python train.py --num_key_value_heads=4 --norm_place="pre" --extras=["capped logits"] --init_std_o=0.00489 --lr_mult_down=1.5 --decay_fraction=0.716 --dataset="wikipedia_en"
Each number is 500 + 25 x the weight over its row's rms, rounded and kept within 0 to 999. Layers, rows and columns count from 0. Numbers have three digits each. The size before them is the row's rms in percent of the matrix's.

# layer 13 attention output (transposed), 512x512, rms 0.153, rows 129-183, columns 0-127
116:466471494501499478531512490513520471499460561507493491515537494528549498488478518480508494489469516471498477537516530482490502484508477501529493495449515488544516477558508542535500517482525533534486467519510475513492484509473471495481506464505437539492457495455454492494516438526513515497494471525541490451541520487531514512535496513501458510498479501507501494514522466477467486505459
114:473509533484468512501554536524471486508484525453481501488504459469485524519537462495469491507459489488528506458539507446510484520489534508531490521516518521500542520502510513510501510506525474481472471501490502494525465501480509497497495461543526522478478522488485529499494510475524464490494476473456448471484480433485499512495459481513516476491456506519490544513484540486510475484537
116:517557501496472513510483508511524511483546468478504464481481540494441525580512524542477471521487489490532481506536495518508507482512544497492454487516495490504459467457492532504475525500494553468502500518484510492512508529521527487487521541497551515527499528492528498489481476448474501510515502540480491520436491472502484496526523521527478537498507533478497493512507490522510530515551
120:519494524461480499537512478481496488519513489488524474507458524520523518475499501503530491524510464504487508536457494505488513531493542504526512547488523490509447464528550529497491548508497476482510480478459516498513525513529514496546475487511471519503536484510519545498465540495486477501493452453496498474506538478465508557516527543512503510476505518514478530510489495517524539499499
114:495478490524514503450484516523498502516512513456485524527509491522479497507511503464492498536475517470518503515480480519505469480505518480520478526503500513481477460485548486467463502467506454500496508523509568479462513524519467478462509522528491533488518520469505490470489511501507468481551496448489497524477457521495503491515478512474531520517497485492490449473495455455463471521483
115:517513523479527512447530526549519510496500502506508499476502501509500488499545439545509513478536482473472510560527473496524502545519491493486496477517532502467511509551515550509500498499479545486525509446474533535495486515530495477506455511509491504475568500502536439509510497446480446506503495490439480505501514479548570490521486545469505491515517493504513499504503516514503472525496
114:494461516552495509514454505533475503510468536512469507509546512443464510547525499474507484481493510496531484480529488533494494476484508465481491520460499498474501536498480506493472478507496514480496546482523542500530451479487502508480549534469498497493531496503480506518547511453516482491544548491518523485590492505484521521497534486486475491482522490523548497538502471508491525484479
115:526549484515504505487492521530483460492506464538518456486541484521519484455511465533475498500434510510500445522513504507498486483494501523523471505497517499512495511528496502508481507496478506522512496472521526497488492479494467524512527480529507523472480425497528477482539505496494508489447493491524505505514544501529552502536460564435470521502522494514523495521452512517471481486521
114:519485482512470502512512490506499478505541474533450517509501501518503527471486517496506492508475518474520499547523520509521505516507524482505520467504468487464456505510485476512483523482484534511456495456503516530473486465501491512512505438508488472472493497484514500516492485463522497424492514522488473487525493465556529526506522530510521526510484485492487478525453489516528510528525
113:493523498525551517540513485512500473504490504504520545484482506463505444505523523510501486499502522505514512484503507490532490446494494528499476461531521490526529487548508518522501502515494470445503521516522504519494477481494486522509487483536503516489494529497553538505492472532514500432493485505465492487505519521525508491532537525490472506514495524534473509502511495492481518495512
112:490460497496502517469484491532522477486492471516515511505538460465497545484484538520491439485516512496495508484485481485528510526506485494506517493509542498510532514515503518502497538530524497478445505524518482500509508512475492494494452544461469532469531475534507478494470514500495500487485518501507509498481497505497465560525518469536495489486462429529477519485546477472511483500496
115:484477467530500493464409487473506501464481503491502460475491517503484526499511486475455476489513560489546530527525514514526486494517491481523529505511526496468542508486498528519493485508498439478508463496490490518510471475504563502531512447504467498468521565456469466461510501562542491520515477460474506473497522507487532524521487530544503514529480513514505492489500491467533492529485
116:485491475509488480520505526473521486478495506470507490479509560501497498440490503507498530512509506475492486514490468454475497494482467470503503494494496529499511544466500519486522518511507449510496546539525533464494531494497527494494502504465493493464463530505493528497471504502471492516523497475485511460541522531497492457507459513516513478484426473460520506509533519447493466505504
118:440526458500546461514518513499535488523475493486509497559513522490545481518525515470518535491469519433490476554498473489468498528523475520496469521542482457501493498491529488514475521517479461491509444532483497479524492469495499496480454523496512513491447506473524497492484495484481504517509506496497490481523507481447512518507466526526475487455543518518506479529493471495503496495511
115:542548507556518441495491508488506525524549545516504517504506509504521519497517487478504503510524496497507506533506515498475516515469489514491517441478480511475463499472522465466472471497522479508527533529491472534534466465490507496488489531455448510540511499527545500484488510501503511516449471507517487553541463539533493513487546497514511512480498492484499512536504495489472487491504
110:505470524466451490494507508514489497456493510446508564481518476511511504476507472466470481509518491495536453511503500521495571520477511524457510490525473534512543510467511533488474505500504539473488523507497519528449490527513494508495503432472520531501486516511463519507455474467514472523483488491558525507500506518503515468507473522534478489521517473537533452489501499497516502485486
116:484480486528556501500495571535507466500496512506502468509498466455532483479500486533477497470514481496496488508531514502477513532493507516475507501474484508479459475505493480490510518497473538511515516518515538518502499506502526449513483438509450528524515498561531514494486462457503501545500535503501513536494495492534527495481536467509496483465511449519504482498471483503474536500496
112:466502452470511471471489493491501523482511494490474471533534486496501530481555498509487511451544498526499491503499497457508484490498517475568489528482501493534539511507527536450519491479532523504475514507502498528531499500513475515492498510492501437527448478509499530482510493509521477447510459475544477506504468516478451479459521502514528497488479505524497457526470502519491483483506
113:523493538492505492527517490487515503479514470507480543495526519488504474491471497497550490434485507520504502522452504509537512487479525450463510492543505546507493508498477551511547472506465475514495484492520492499523472520442494493524550519485491436494469464485436494509524500483510490494509485497459496536519476531473531501533466492543486520509523510552474485508510502468516486517458
114:506516521525527509496474510474488533484489463474495524464535501569493516512500473527492494477532480506491543500486481502512539525511569481507475501509506527494470497520554557489510514499490522536486451502454520542521456514499533505461541489490478476491512463420458485486485510490472481517523574499515472492516504511481519493513523467525470520525444511496462507488497486504477497509516
114:490545529466483506513500503518476558475511498510506478503515523488545499463460488469560485559503502497540498504498478496490507508484500533509527526482488459517483482497477516493554451508519515495527490491516497510474490470510484463491500548500536483444517477507459503534547476498513519505478506500514495507474484535490496527499504450530497436478511560481474480489538478507478515505493
115:478524509495459516522492493495514491484503528548477496554450519495457530515489501511451527514470451542496497468513496529479482494522491506498462564474487493504532449546486519521498520530498505530530532507493497488477505504519477519510524503551499516480483507476521487492506503509483506458488530510481484487532504454501484512494514508539480516513558517482487496495513499490482476500500
116:536498527546534508454504481458547510488492518529503523550450513522514476534546489487493514487513502490521467491510526516491506466461471470473465580487487521495543489519459474511514524482506503509540491538484483485530506476504536507505439522470576499493545467491458526477486475547476507535498462487503514466505505492499484487493514523497501480511518526494461534510454494474489495499534
113:473500504442490472526443492500562511492492494490510473446506485533495490539490478541494466507488472485510521511456500509496447509517508504522537466516523518506490504493498427449516513506496514473539484504489487482495456497482480488508512490501460507486497543494565548502520482516454494522503556529538528500505459551517498500511492508525479492505509488479519451490471487491453475495482
116:485487499524507494508509497527527518501510477509458488521513478484513525470492498449471522533472502470516500485461513488483508507472522472504478499507487517447523470468512510476503492514516430491536462499489512485476493491501461492508524501520490513492458478474486508486468521544500500476537519470509523517498482505529521514492530492526493473522433509521510563531492525464520495532496
118:511548501480513496561474494498494494480488515474495491535496513498510494540456479526523483492510461449483510515528492560519540462542506534494533495493507493462482480479536485480543482529499537507517508498512494515520466507473472548519531489538555520454516564471478544502484501459506504502465523481525534474518498478479490470524487474525524497514478486529530482514531531530480481506479
107:533530483467486496528497460533463499482522525496486525528526513539483501479487496508496496488536536511475477499496494506505481489557504496471442490472529487499470508511489479441541485513535514457478491512483510499473502501489532519512500489472466496497518501493483491543478508463505488436453572477488521524498515477459478485490424535518504512483499550536450473491531478514495516460494
115:504509531524493546485494468537505427491513533485457487498513494502447503493518469516488466523461512453547517494546488467522495502495522465498479475493563485536454530490531468525543512513512443480526494511528478502497447487471538510496494497491491508449435424497528487484491525579490483504474507467510556480519491502485541516468501510483471470500517494493466506547496548482525512483519
116:551545483463480505514553494518529502500498504518483504497530523488512478457507551472499500498541480546525456482468519499475463525467513507518463496502499494495508524527476503477498514490520495471498516485507527519510465518511522476499517515500447487495507498547486487463546510552524498485492529530499495473495479494465527528530505466481469493487487536505504474471534501506548507496465
116:480540504512497473483485513463508509510504527508487479478510520495502471528502549523525540483479476526491477462531495539491514486475485468553492511501469495508476498516484512500498496550511561484513471485511458539520518495475511491497454457473508491531497549471517454495513526502483507472526493458462464511500496465492513480475478538514535449494541444486506492497500483439468511512513
117:501502512503525502459495491478513471480449458502473507515511512533494480527557507507497482523549471505531516508533504485466489501473485433464496467501496502513514448567455456518510459504520512524509504476523482481501476505511485515489528425488468485450523483453516512507553506468502489461489489501501482456457505505537549527489508532498482536531540527480480554501529496498523469497477
116:501476450512549475490497491518524525484522522439466494510491498535503468523520503513508511498475508441520517437472502487469481516494498480535515567532494487500524483522523529505500536500527501496516508499484529540531506509507519522479507509507484529469502537518509520496475505508481490469442523491495496548499494501461507476480471531500506471525533484485490490484526517550491503520452
112:517564494504522519500465521491499514520532474480517505486501522537506496485478476486519522463525484527475457488483479513474478505517502487489517479499499504496476505513481472489483500512508550477458481500499497451515483529499544500476442506470500522514491486498531546529497507519519481471490489440530523536518534466477522524483537502531469508497477485523508545505501449483558538483474
115:491479495497517476468539515549488519497506501452504510482516477481565505530484497530490550530539464499505473523497538515530490471492534478444494511504495488557486491483540494509508515485524527494502512481501524492506486476504465528523472473541470479506479467523494486496549505465501486485499487493527509484472485455494509507460504447474465491500516513496499502516485542478510469499467
119:539511520512518485456485512470513489489507486466526482468482526536491501525511527507493479504475517530482456520492555499514535504489499491509499586520483524508528508508452525507455508464507488540537491512479447497483489544525484466523514526516512511473496540501455496472500491494506494467477538473527445517471522538480519442511523477475475497487483511497476532481540521494491515517468
118:473512490459479534493521497503527514525523480544538523464520550478519530485534524461454490510499495505528518534516470509508522487481502497486497471478489506493487501480475510498534514484510518534531518512530535509537476459539397547493489515512524501477488528499492505485487478471502502525561474509539522467516532507466528510492476501540489505472482515501495487536497488466503477507546
116:491493479511550519515545470467499531475472492476528539486473537482509497503550487484459512527523535478529485494476467501522509469502497493524528490488517504533488453486500480506502495525531510515507499479471520475475443539453511526488475477527477513581547500507474487502505506546554513491520498518492483514562523506533473472523485453477493491485503483496517468500471495480497519524511
115:509479441513521519491520472438482520512475505510454473493514551473564519500517505496521475493512461470501532517468488526490475474516477477518534505465491510504541473495476483482453478503517473494515482525495479523463485513481526484555470503525491493493511539459563498473514498434462512518502508476510482488540499507505503516524509481531468552501545464528501536480480538512506510514462
113:506496514488541453446533503497525527582498540498539490495501520522508518489495479463486528465461507414546517502465478521511522495543520470461457521516456493549507548466456487453482512482504448486508521473529499465460542495483540507499498509472496516533498508449526535496482513509494520504501471494539528498470521510492487541501487487512488497465553561488516495472474535506483479552463
112:496524466477499489481482449532504544469483497492477512564462517551506466510458501490470526500438458424419512467455488523495519490532486482502543498540483478511519499474495486473501499512526536471549493530483492462491491517480500492474475459522494491496518464513481536480477519508520503471452534452499440495502489542508516503469517536508491504509484481528532495492505538532482494522514
116:482475462519502513540502518526536509492497484564473503509515495490509473484522473507510530497494496516514512518550503501544528530521496510473483495510485508538484498490490514484468504520522495483558489517560483529490510506540502508477502521438524519518505495517463546498491483493491496459489537495503467494466499497520514495472533496495535530474479470488489519484550485552525499531480
117:513521459517532534467476498523504516478493509556482472468501490541517468542496488503484518512501480484541478493522519497521483511456489494515523458511550534484464471493525537500503483526472507496506489476491502494569488499503506525515524528523498511521522518496528491485508504513506499474455483500484479484537502474499489536502462498493550531471555506506501498547525480489489488492500
113:518467508491452541511448514490503484526489511478530528480468481474535487512463514526497540539533472480500497476525507497548510519521426477489521520455522463513510549502506523515510497484491550471477517481439478488487486487495518492521501473450474477478484508497485480492530504453486504502473478532472508509488516509503548492476489474510467492497557527535516486512539503491517522460479
114:517477513492532542501440566467495500551500534495482513493512537531501486465514459483515485490498455463506492475503500507542491418479530508489510511545472495534543546512522473546452495490479505506500502486492531485492481457486534538561516506460473467505509505541473493484456489496514503567521501515505523500495491492460510475491488470479491493494499484475490510535448526503476517481504
112:491455521520468466561479511518474511503492479515533516510511526474522492452532527533502470509471500514488508483500469483514452529461479499485500526505526519486539497469514504513526516471483536503469469515551482506482489507543535543516461502476472466488524476476457526492492513473524500519536448523529491491485497524523479460466514526524499532525510473494486481506487515484515507504516
115:469544499520490459527506405463466517512524526502490491487508530507550545525551492479523500476557493510515523509520508481485519508495485484520476487542539510464500482510499568471515511500544493510542492527475480483492512491518534492514496485480506497519495514502443509508489504570479524537494519506506509472478540571471467475520525449520500514523517495488503469515566542520501467498526
115:485462496502483463532518488556542484502522482470467491518451494498484538485534430504488508492504519510485505522514475508476499479472486427555472523500478515486513475528503480532507396523510501474522512517458478566428509519530481488499550528494512478536512491526532480479478473514487501497452500514469510466509518505501530487515467455475507501484469508469496496496464523472479523541504
119:502481436542531505477527502502500504563475523471499523532428497457480475471497459529526493501490519480490500477473482489493450470456532488493511464492524535480495463531515479495528516493494508508488497469525489458528494490514502495508469529484478488486463545450471466523498479499540484470521487482500499534519501571452493525444528528468466484501483496506511515518484503509462504493523
114:504523495496480465516486522512523464505490490499485463492491473509535495470491544489504489548487502481473489483456525499510446529503546481491488496499487461457515495512536542484499495516530479480519498493491538505495485516514452526524481514461525483529502500535512546531456505512480510417490500477450527480505469473562521470474465516504489492507493496507507462518515514482492505513506
117:484476504490516504481534502530520517528538494485499512485517528442488485539488498491481484476497528514537450473506469486509490480504465480500509485520511497526466483522528497469558506542492532537507493486494503491503497494482468507511521520505515528527499504520512453478465506500514508529437486465546526476506478495487456496536526488508561496495497461492464501516547552491517496486503
116:482454518489483482504513505542535512476490489475485520501470490481512508488495475467521466489463504559505478513512477498515505464571509494514518482474536560541513524500520485523508528501523489470527493514510459466511516526528497472479505532447475498481504477480499535524526463495513533506514510506527475495547477503487478495507533413520533461518503525573511474530477494489478512471511
114:504463524529512502527488522469509492488490481476530539512508511492449500496512495469506495497482484509516532486525531488474507512507515479485479523451464469505508493512507508517477501511481471490464485502535465475490496494527498466488505512486477477531523522512511491489531479514523516508499481471452478581512500488451496474527490489486474517511522495520498473450504503473488503504483
116:498529492505506516453520477445499457524541499501504487499506512465526502499543484496474493491489489536519455524477473522500491482551503480507456530446496526492526544493522467482517497462479509498444488491499479526509461527504492492512519491481510469547502505483475517486500509543484459566493492524505482487500519500482513480462503517477543499464507461488471533514484505445490500495514
121:484505489495468522532505493482495500501473517474483521427523506532452459524501502528485514530536474545519454536469476509499507520524450500506500499519477461510461521491538509457544474512523487492551476506495517503560484557509508489520483496492460508474510453544493458498549482485525497495479444500529479510498495470497506495491508496508501466546525536516485531499493487506491501493460
115:431518477518491495468513489523496507501515486484488479493507490522519525496481564474517471503496555496488469483444512492532498490493479509464509510516507450470511484507527533569471522502504472551447540451508496516478502514494496517499519486520559467521458485531468503466503516504509516526484528505495524499524504493515519479480504506497511539528516544521536519521517511490504465532482
# layer 13 attention value, 512x512, rms 0.0854, rows 130-183, columns 0-127
116:490503476470496497462549467468496559466460532470557509519563481506502512493436496504495505483443471503552510485492509553459542492518523476516512496523473524513501513522484515516509544499511514521490486533531512485506522497483478495495495507469529506483554505443469461469506474502477508516497485528510477508480463498509507494480515472503515481502483513540505477503498485476533507513455
112:453509476518490469536508554497487467546489474518476452468522487462460482507460426475515511471508504490492485540529531456533478534441505519517494485479525497497483525482523517514526497492549497515518501491505515491511548461498477458490479515507468506506507486524503495468476501473485518487508487484484550518499493490495471492476541481521485472489490506451523513516487476487526493457477
118:523534485492490503523453483475505464506498493504535520461490500457517455553494490467495491475475491479498451513490544546498550472506482526494496513551485524497482474489457493484499515472492479463507492515478533489522521473508538532528548526484483475486437485511497529465484503561514507499514494506510454517486461473483496493476517492532469503516569503482503524506489479457496468492533
117:522530485441494453503487499519489479488479469542531491496505498508505480510499537495482487470490502519443481529557508501549533462586496500528499498522502456516539515498492517500484463510493548494493493525514474496496529475489486484473493474474472517523480494498517447528511477511510518502450516498494524482521493534532488566464562515471481483468485517483491494533517537519471491514534
114:471522516523518415509504487449518511520467507494452520489509538518529522482491534502523488456550542505544517512503468516506518514457520490510472530526485543502517487547507516507505462516509495492491486476497482490484540476518504508502513496497475493517487459534536524486475529494507519492447535511534512527502469499475468468491480463476484451461495475450467466469481470488530488542462
112:527480476437514503468505496489492495477495478534513457513489526523499509490512496499495509501493489513467512476502517506501498465474503522516494496524534490509547485493497498480533505454513492507490525490460483523476484466476463527495458559522471470509463486455528521517475458452445507489503479496480467503510534501507518526516504504474516511496450493472514487475480503525502492511500
114:479487512522544480516521473511489485473489501471518516502478479493475522546518533476487537487580489466503531493492506481522497529490495500445542490457538522518517499476498521467518466496510503510466524470488512486529517553496507471521501515492489518518499515485516528518496477517505494493492507541470494513463507505519462477452488510542523486475483503508486492476461530500499503494417
112:468506508432503481491477521477489438488503554502500488489498517527547504541482549497477472512531516527496492500478481524497556480465453532509469494500474446503567475499481487487531496449483494543510523535549503488515524534487500485480507554477536531541479464540509447500512509499518469537533495475499494516494496487465450503489518495504501510518492529515451480498524471520504460491500
113:472506498543465490480497561518460470536508467512522515512521474487453513462517492476514486497536529481522502508489518482502514498537480492522511500492461486454517495493520478520459479494488447511503541487467492503489468493523489467571486516523533460448494502477504501490504482491530491484528498526568507486501511483509543477480512529497539504482509508496548526513517501516492506541471
112:521486477537467503497516502452500486468512550476530515500506507554476461511507513508494517469485480519502469518535498508506494470491530538503461472508453514503486501475518522488478510508521549488520513492497545487498507519483507536482436489466495518486504495484516535497514484532484529479520453505523511529514511514534465509424485503498486477516509521484483484502454526504511457516499
114:556525510433488535484526506524503453494469525481478501515489493482462453533476546483499508498545541556468516443498501532498528478527503490510454485484459481536532510480493483493465559503523503510499512512494521467505487469498495546510504513527521486476513473525518507521521501493463474472476499485503488518512500528534488494462534517478487487469472489483471520529496514501502511521479
117:521480500476496506532499483538493499482496515502542487472489481498475516510462479501508448459525516543517512503490536495485471452548516524515511503541521502529475476472506493548490503515501515511509520477474506486507478463468501466486479478504449518530500507505506501483484442454532469500501515509482473448530527521533479485500493487508494513515545530494526516506498448517466541525506
117:489498502483457487479495482499524489524495496534466497500520505498490534477491470469507494485543497494495485496463512517516495461494525512483540473542451493512552472533513507542492456495550530507515486479545516451470520514503524501496510533494487507470467487552519481518506482504506544492540484517474483521464499511516518500471457495489531492511479500467504496508518512509503496535510
112:539534512493496483467495517541508501467479490488487513496457489480461520514488481506454503498508454473501491460487487494520474479517487486479485520464490490544498545505531508515478532507502470500480485456533467515489524484516522495523472548523535486481477538489471481474530507498533511489545507519467516402469493475525566504484503533514468437454497506506518488513548493515478526443511
108:492517482485477516509479524449497487448512492602492507514443528464504499510518554514531468481465541510494464485501503554476465499486506484510501512463534509485451488488511498477509482518499484495472489501504490503511499445479509515492490497452514515517476534501481502504514504528442504493533513479475448491492527485468476517465542454478505505519514487482489491511470468509505508506514
113:505544492489483512512493457529509522461477493486498481501493528523454490491481444506502558534474508521474526538488463483467472502500546482490503482507490498483488518529483511501495488488507458538510512483497501531478505514516504479491500469508474456548545485500452544516475516468542523485541538537515480497465558549514456534502470492492519499482495502481528491500485501543519481450506
113:501525528466485472457508531535476491492448442533515491492514463520494502524455507498528512519501452507501463496465460512509524514455494490455473471514476504494478515510574488491532505527466461491504476501486520501498525522458486487554496490514476493502532521488478491509481500480515483482469490465497463466484507464506487466512494504477506496541510464484473499482509462521507490487456
112:504484471468530510526486463545509512554522550524529470498503505520460509508541574481488524497480484467520470494445493500462514489533504505504509491505460481508520520515504484520479470489538514443490511529502558516505500485502483456491477520501463482481521525516471505487520520480461482516477522471475516485537506499508491506465478494515509536457513479514486472483461492509528499570521
112:487514462486520484477515519562541517533497494506535513508496498465501500489559490505523470485473442478488468497520533501472499505511480466499499476467533543497520485503525514472496518508462498509496503506534481529464503485497520512494500549502490530550456513476512507513532546492506478527485498475481478532482487463529477505505499499491513520498483485501503505469493482509493491476505
116:524490504511518495495474528506479490496447479546467569506522510484517512546487543476476501479455562513523480472506499487509502509504503511461472510487480504505498521491494504492462500448553507520482511516484476520490469532539503551535487446509520475545517519530529519522495468521507516492495484558444505458517550536482499497542448483476517494456465504522544521490534472500500480488509
115:541543546533461511503506496478507497495490485473532480505535475477551475492518485502501504510505524494533493476483514530519516553494515488504483483478505511460513490492532491503474481532528521536509517467545514483485500487478486462513501479512444481495521491523528514528521487518523487517529475475529500493455500495502489509549496509471509518497528491466540496477470544506503559485494
115:516474503485463498562515495474524490502469468525516446501457485491462500463521455506525514506517465470512518491491475499507499511508527498525520480499559493484486493503489491473463464501551490504496502494519556495455521524498521536488524511544517461468529515523502486496523535503484519524444521493478491482514448507504527507515485493471503511454493518507501521502500499498486473461494
111:555482467516495492459579483481485529540504511471437494505514507480487514458532524501474487521436507497455520498509495488468523519507485470476536521469502530532504530516534545487503516467492475492501474525544480490538552503510481500473507471495486480497522507574489535516477517492456469497540483527494486522489496478455519505579502529519501468497466477488473501501516487515509511513495
115:448524518468509502504469538486505484507482523451522503513448513536509546508507497502474540495514473450497479517524493499521465498545516508460485501477473450515522485514468512519484549514454505519538496537467491451486514470495527524557514564502534506530535519476505476514500505463493467517504501523517504489531519512517467475515455512500476506485522496480514512518494516511511506525509
115:513442508535474504466464465493492502491464477476538515473506503536509509473533483502508533487450523493525516549481504482511549550464487472472502481481473481529508491523458494514516513499447489485474486481521542530498515524512505464474514553508469507488481506500501511491502510540508518466506496519503467491532515546515500487467475496482495505497489501510527479491497495525542532490524
112:490521511489453478449492507480505515496549554512436527512457508506499500497515467485496505493482483532550550526479491509521500503488519482548537503497503479535495547500533544505546504475449530503505451502510517552451498501504481545537498512513532482487507521498515484464541513466501523570493513505505445518503516501508499504494468483477495507478473474472504529493528485519507470530545
115:499511496504473464543485468486490475484502512464507516508489510527501515521469464514497486484434552486474462525505515491466472453524504525483512465524491521523541519504483545511477483481448498500493549470503501519550463517481498504526476479485535469500565523516437498490508490455494471494494495528499522511507471527550480457547507496485474489491525458512499517458474510480526502501492
115:485454547482520522500445514472483485530524508472557512513498514500498546480502513472485473527498493532529563483460498477467497513503511531472551527491520523493503504503497490501496489518510485448516521482469456527491523524498490474505504486500499490485507475507494488487503503502474533505535496476504518528478540485526495495490482509485477518467491529489509513554492495542474491498521
117:523479508475490515513538515528526473513506478485488521529492529486553489516509520547513513509523504513501562505441489415512531499499486496535441473499488516509534489483507496570443512482489457468532512531480502544512490453507504488483496537511503484460518456504527542509505514537470470511536534522529533489474486505508475515535507487482521499502514441432539509485557493530490480495448
113:561508506447485513546463520527521485483506502491451506498527490493480449480516522486494488497471499474451557513483501471527500509505463488520466512485490536509504540488516483491484484525514500492527502499504499463537508485487543453485543558481525514508492501502468471509440462492478506459500486490500514494538473476517511506518498470489478486449493502545502509479488520486480462503537
114:497515526524495498518481488458539531475506496537489538501488498504504497471450512461505472523492512523474514499539533486484466451476536499463511524507501481477502495511524490522483473498481521490488511490439481496484482496504523494530478483499545557484472493524476529484529523499478542448500506507522477424529482491508468491526510512508531504496517515489519494532455493470519497490494
113:521437493569474446506556508499476509498499473526500448520487480528488518487495496463517513462472503501541494475494518528518475478509515500559521515495509494469498490515489498524483498506514507513503544534532500482448472484505497535535518555504484472511477487493539466440474530501523468482548519506459522464464472508493497474492506522494489521496519540521528473524496502480499497499502
115:529479521484498500537469483497499483508474519491536486522508496502428508489519491507517523479474517497515467518491537512487519516469506499495502487531509484482502464496505486488560463473535522541505535545488488523458487490481508497456512493505510481472539496469482500531455531544444533563471500515510510442510509516523494518522463429492441539478513512506516529479544461506515517491489
116:476511492536464471493543504499478544504529507526553528516490461505492471500509524463504497481511474538482495493475481501490521498471514485482516460525532465499490454494529503486488518530535526451497514499519510472467507443509500508536471460481529518484483520468518526474533533520524503490493503510529455489500489514480501500507527534504536519493547573473503485532490492475492481526448
117:458491486497510487483513536502506508491528485499488518489534507516512498499500514510536459495486532457487507507467504504501497510505504495473481479497530497487485504525498557517496533525521478503472494489511467514506523512497560520523500505498440530538516510492493498495509532472563528478492481532460485514510490515545566502493449490462494510540512468474520506483453506503524499438497
115:537483496535486484424488518493507539513519488497475511501517504484508508543470539485491463519575533489494483443480527484494502506553481492514491472519503501525492496499523518509496518487541509495449501530549424475490521503533509502503489489494480503443482470496500516540508546466509504490528508518509539487495567528499501497532536507526487547512487515499500488493523510504512498438453
115:545494508479459520517496512464504492511500520516511518497491459520473520503495494490463501521520483487439513514533476496462458532475496441460478471517548477510485496515493495497504518506524528549468468500504499483509524521526487527491494505471496536485492481512514496491506473496514478544522482515522506511528479546503516507505504496498448517484483507505536518549530519527509534494479
112:505502465505481531519518502503515487522494487483494563507491518524546528511516494483477482504541515493477458533514493491459484526495497479497556489509492505447481468527487500482543520494446525501502517462466534480484483505482522482470500500546520503502552506487524510480484508480488556506515484503502517497522511500481521531470484537514499489497427502518477481500483469499475496493522
114:492493546529495499493511469488490522514480492501508491490560475498487481491528503485543540507493496492499504544475499489497484477501492488504505484516468505484449500524478544486472500488494501521488502493518493488490512506483487495527502508484456518521502498474456478587530482437420489515470499511505500506531473503497469501512509468537523503524492519492512481490516503454519494481508
116:524487544533481489472491462506493471494459529504503530517528482512460518512461527474476511491480478464504498464494440514514511465484494514532493532498491446453489528508513481530486492530460515499461472506449481485500466509515472499497487531493510500509516523513532472522500502490508525504514487505443481484555552474508494518492467487482503522524523519509471496477457559453462504468534
116:538473518521497465482556502462473470505479432452526514508470510503512522445498466507514491501488454526472511513537503483471467472494504523481539520512492462481565530462486507540483482516466498538490467519503519496508490508492501456483507546497524485457519530544495561539483518524486541534510516485475525507507489496528487553546474489519508473494523549474519515481501454485531538429491
116:502520473468489521490538469498499488521464516515505534508546469469518521493488457493489499497521526522508463515500500507475483490498510522515484535532515470495508467458543457504534486492484448522522515523511555533531512457485518497545506504445550492489554478483486548480483480435535502504521556507526470534518494553469508501513472508509499477545492490513503485485488489496497512488507
112:479496516510544484511518509506499536462507523485545477487493507459422503521481465487496524459497506490470525490545509516468476559505484508513492524457481519437530490524515501535502474491513474488447513465463538496498521517477508469454510505476476560501510494499487501478477492484511489485549517454495513484510485538481559508519504527503525488468486486517512505500504504504518468502508
110:506430508541518565517563474455486478427505535486505450481494457546505528540519502514455436516546489501459549506531490481502521451488479540513515486532504499522480457520523454485471458496495473442527495539479501520499555455481496484523497515478484499525508491494536529513463529513488528493438506504479532517510552526512538509478500472458508496489525460503521510492476539479507502437492
115:478506469533513560514491561512505514467533495493510499503490487506458511494521500513506468504478509528499519543479516485494489481479485527476552523511483515486491519491487498477465474496515487481498510488492514516585503534489465507512482542552457569483509501491481492500535462453495485513487509471434524468545506505500481510479503505518527495500465488494532530501482486508494504477483
112:527501497505498499567507502511503523482464496508481493496489457530555491463539532472496504464501510456547522509485514518487532495534489481511522488453455504464498540504542498489547479494490513534473462491529493483553522474514487474501473493520526513498523490454501486455508536481521499491564497514459547467505536498478463498481508520517504492548494459504499482481530540476516476492475
117:494513513494473525462458494503491492475509509517484454518497498464487494533513424532504486496453491532507492500476520504532521523519521521482469478508484550522502539538486507508462516514500467512458508479455537479499466477483512464487490493511556519521478494493516483501472501472461499507489512508459535504494472469532520502561504514494482515493473530451499495531512501509527503508494
112:544446499532508483456478472497514505542484520482521508476489508485481504501505501459507476499538475494467489495461524495495519476484485505465493496504491472569492475527474489543520514486477498478486460541493504522486497491506513500552557446515482500551487531483507474468494516475476467511524492477529508552502521484496481548597548504524480479486551506479499504517516518515524530513498
114:492476496514480497474411522510497467498507486525537482519475500517466515480523526461552496512488525508495510496498532471463493501498506521473544486466486534508547473461493521530504543471483533500523497506511490567500538536507485475532477483471512497485513531483455456534479494497533526488512490525485480522543472508500537520460500484512484521476506501468515487441521519515518490512485
112:455536505488546515493533457498519517477445525493497474506494559464519504538496541448481483506465532472551486474507534507510488500427507488473478508517480459485474475508490492532483480472499523471474536516505475481445504498523466553445487468537538510492496473510477487534528507513469439459471512525484521555481476491524507558475447516534478496515463491489551509545524520521498504497518
115:471519474520513493458491457491498502498529527548486513493461508490532477522519489525502527494492518518499474505514506512496472499540512485573485504530520484545486531531489470474489489501528514462491548499442480508497510517498489467475514491514503494491536496515482487516477525488485496505504484527496453477492511493504502504485523495475514475516465498473527477478484516517499482507518
116:482520497544518516479552529545481538509509472513522467467497490496529524534457492468486510454464493512519490477523488489478518512500441503513509479521503478495507498524490498483513478555496505496496506461555478526503541511475490478528476495489499491482474519517497500485467494491518522512528508461530500505484542522530541524542486542526529530501505489508517481528524484568506448553475
120:483485488490551462505478483496495535497528459493529504529537482520524490491475451499474485489468508504568548432516463550514536502493479514455503498499497520534527525506483499501494524516507496498516472496517499520463505495507509507497514507527511463511526485500485517492495529503476432498508527510505458538487487493495510548510477512481511498475477468552531534532516493525537481495550
114:504481491535506493523464465522484526483496512516497535465468511498541509508509496498503537473539422503469538570554517518466519491492475518486521518494471504505508502493502546447508504539475468483492473479462496519534535541516485456488483482529468494459460494478524488483510486518451516464475435517515490497479501496497455429540462507477474533512513469480455460528477489501479525460430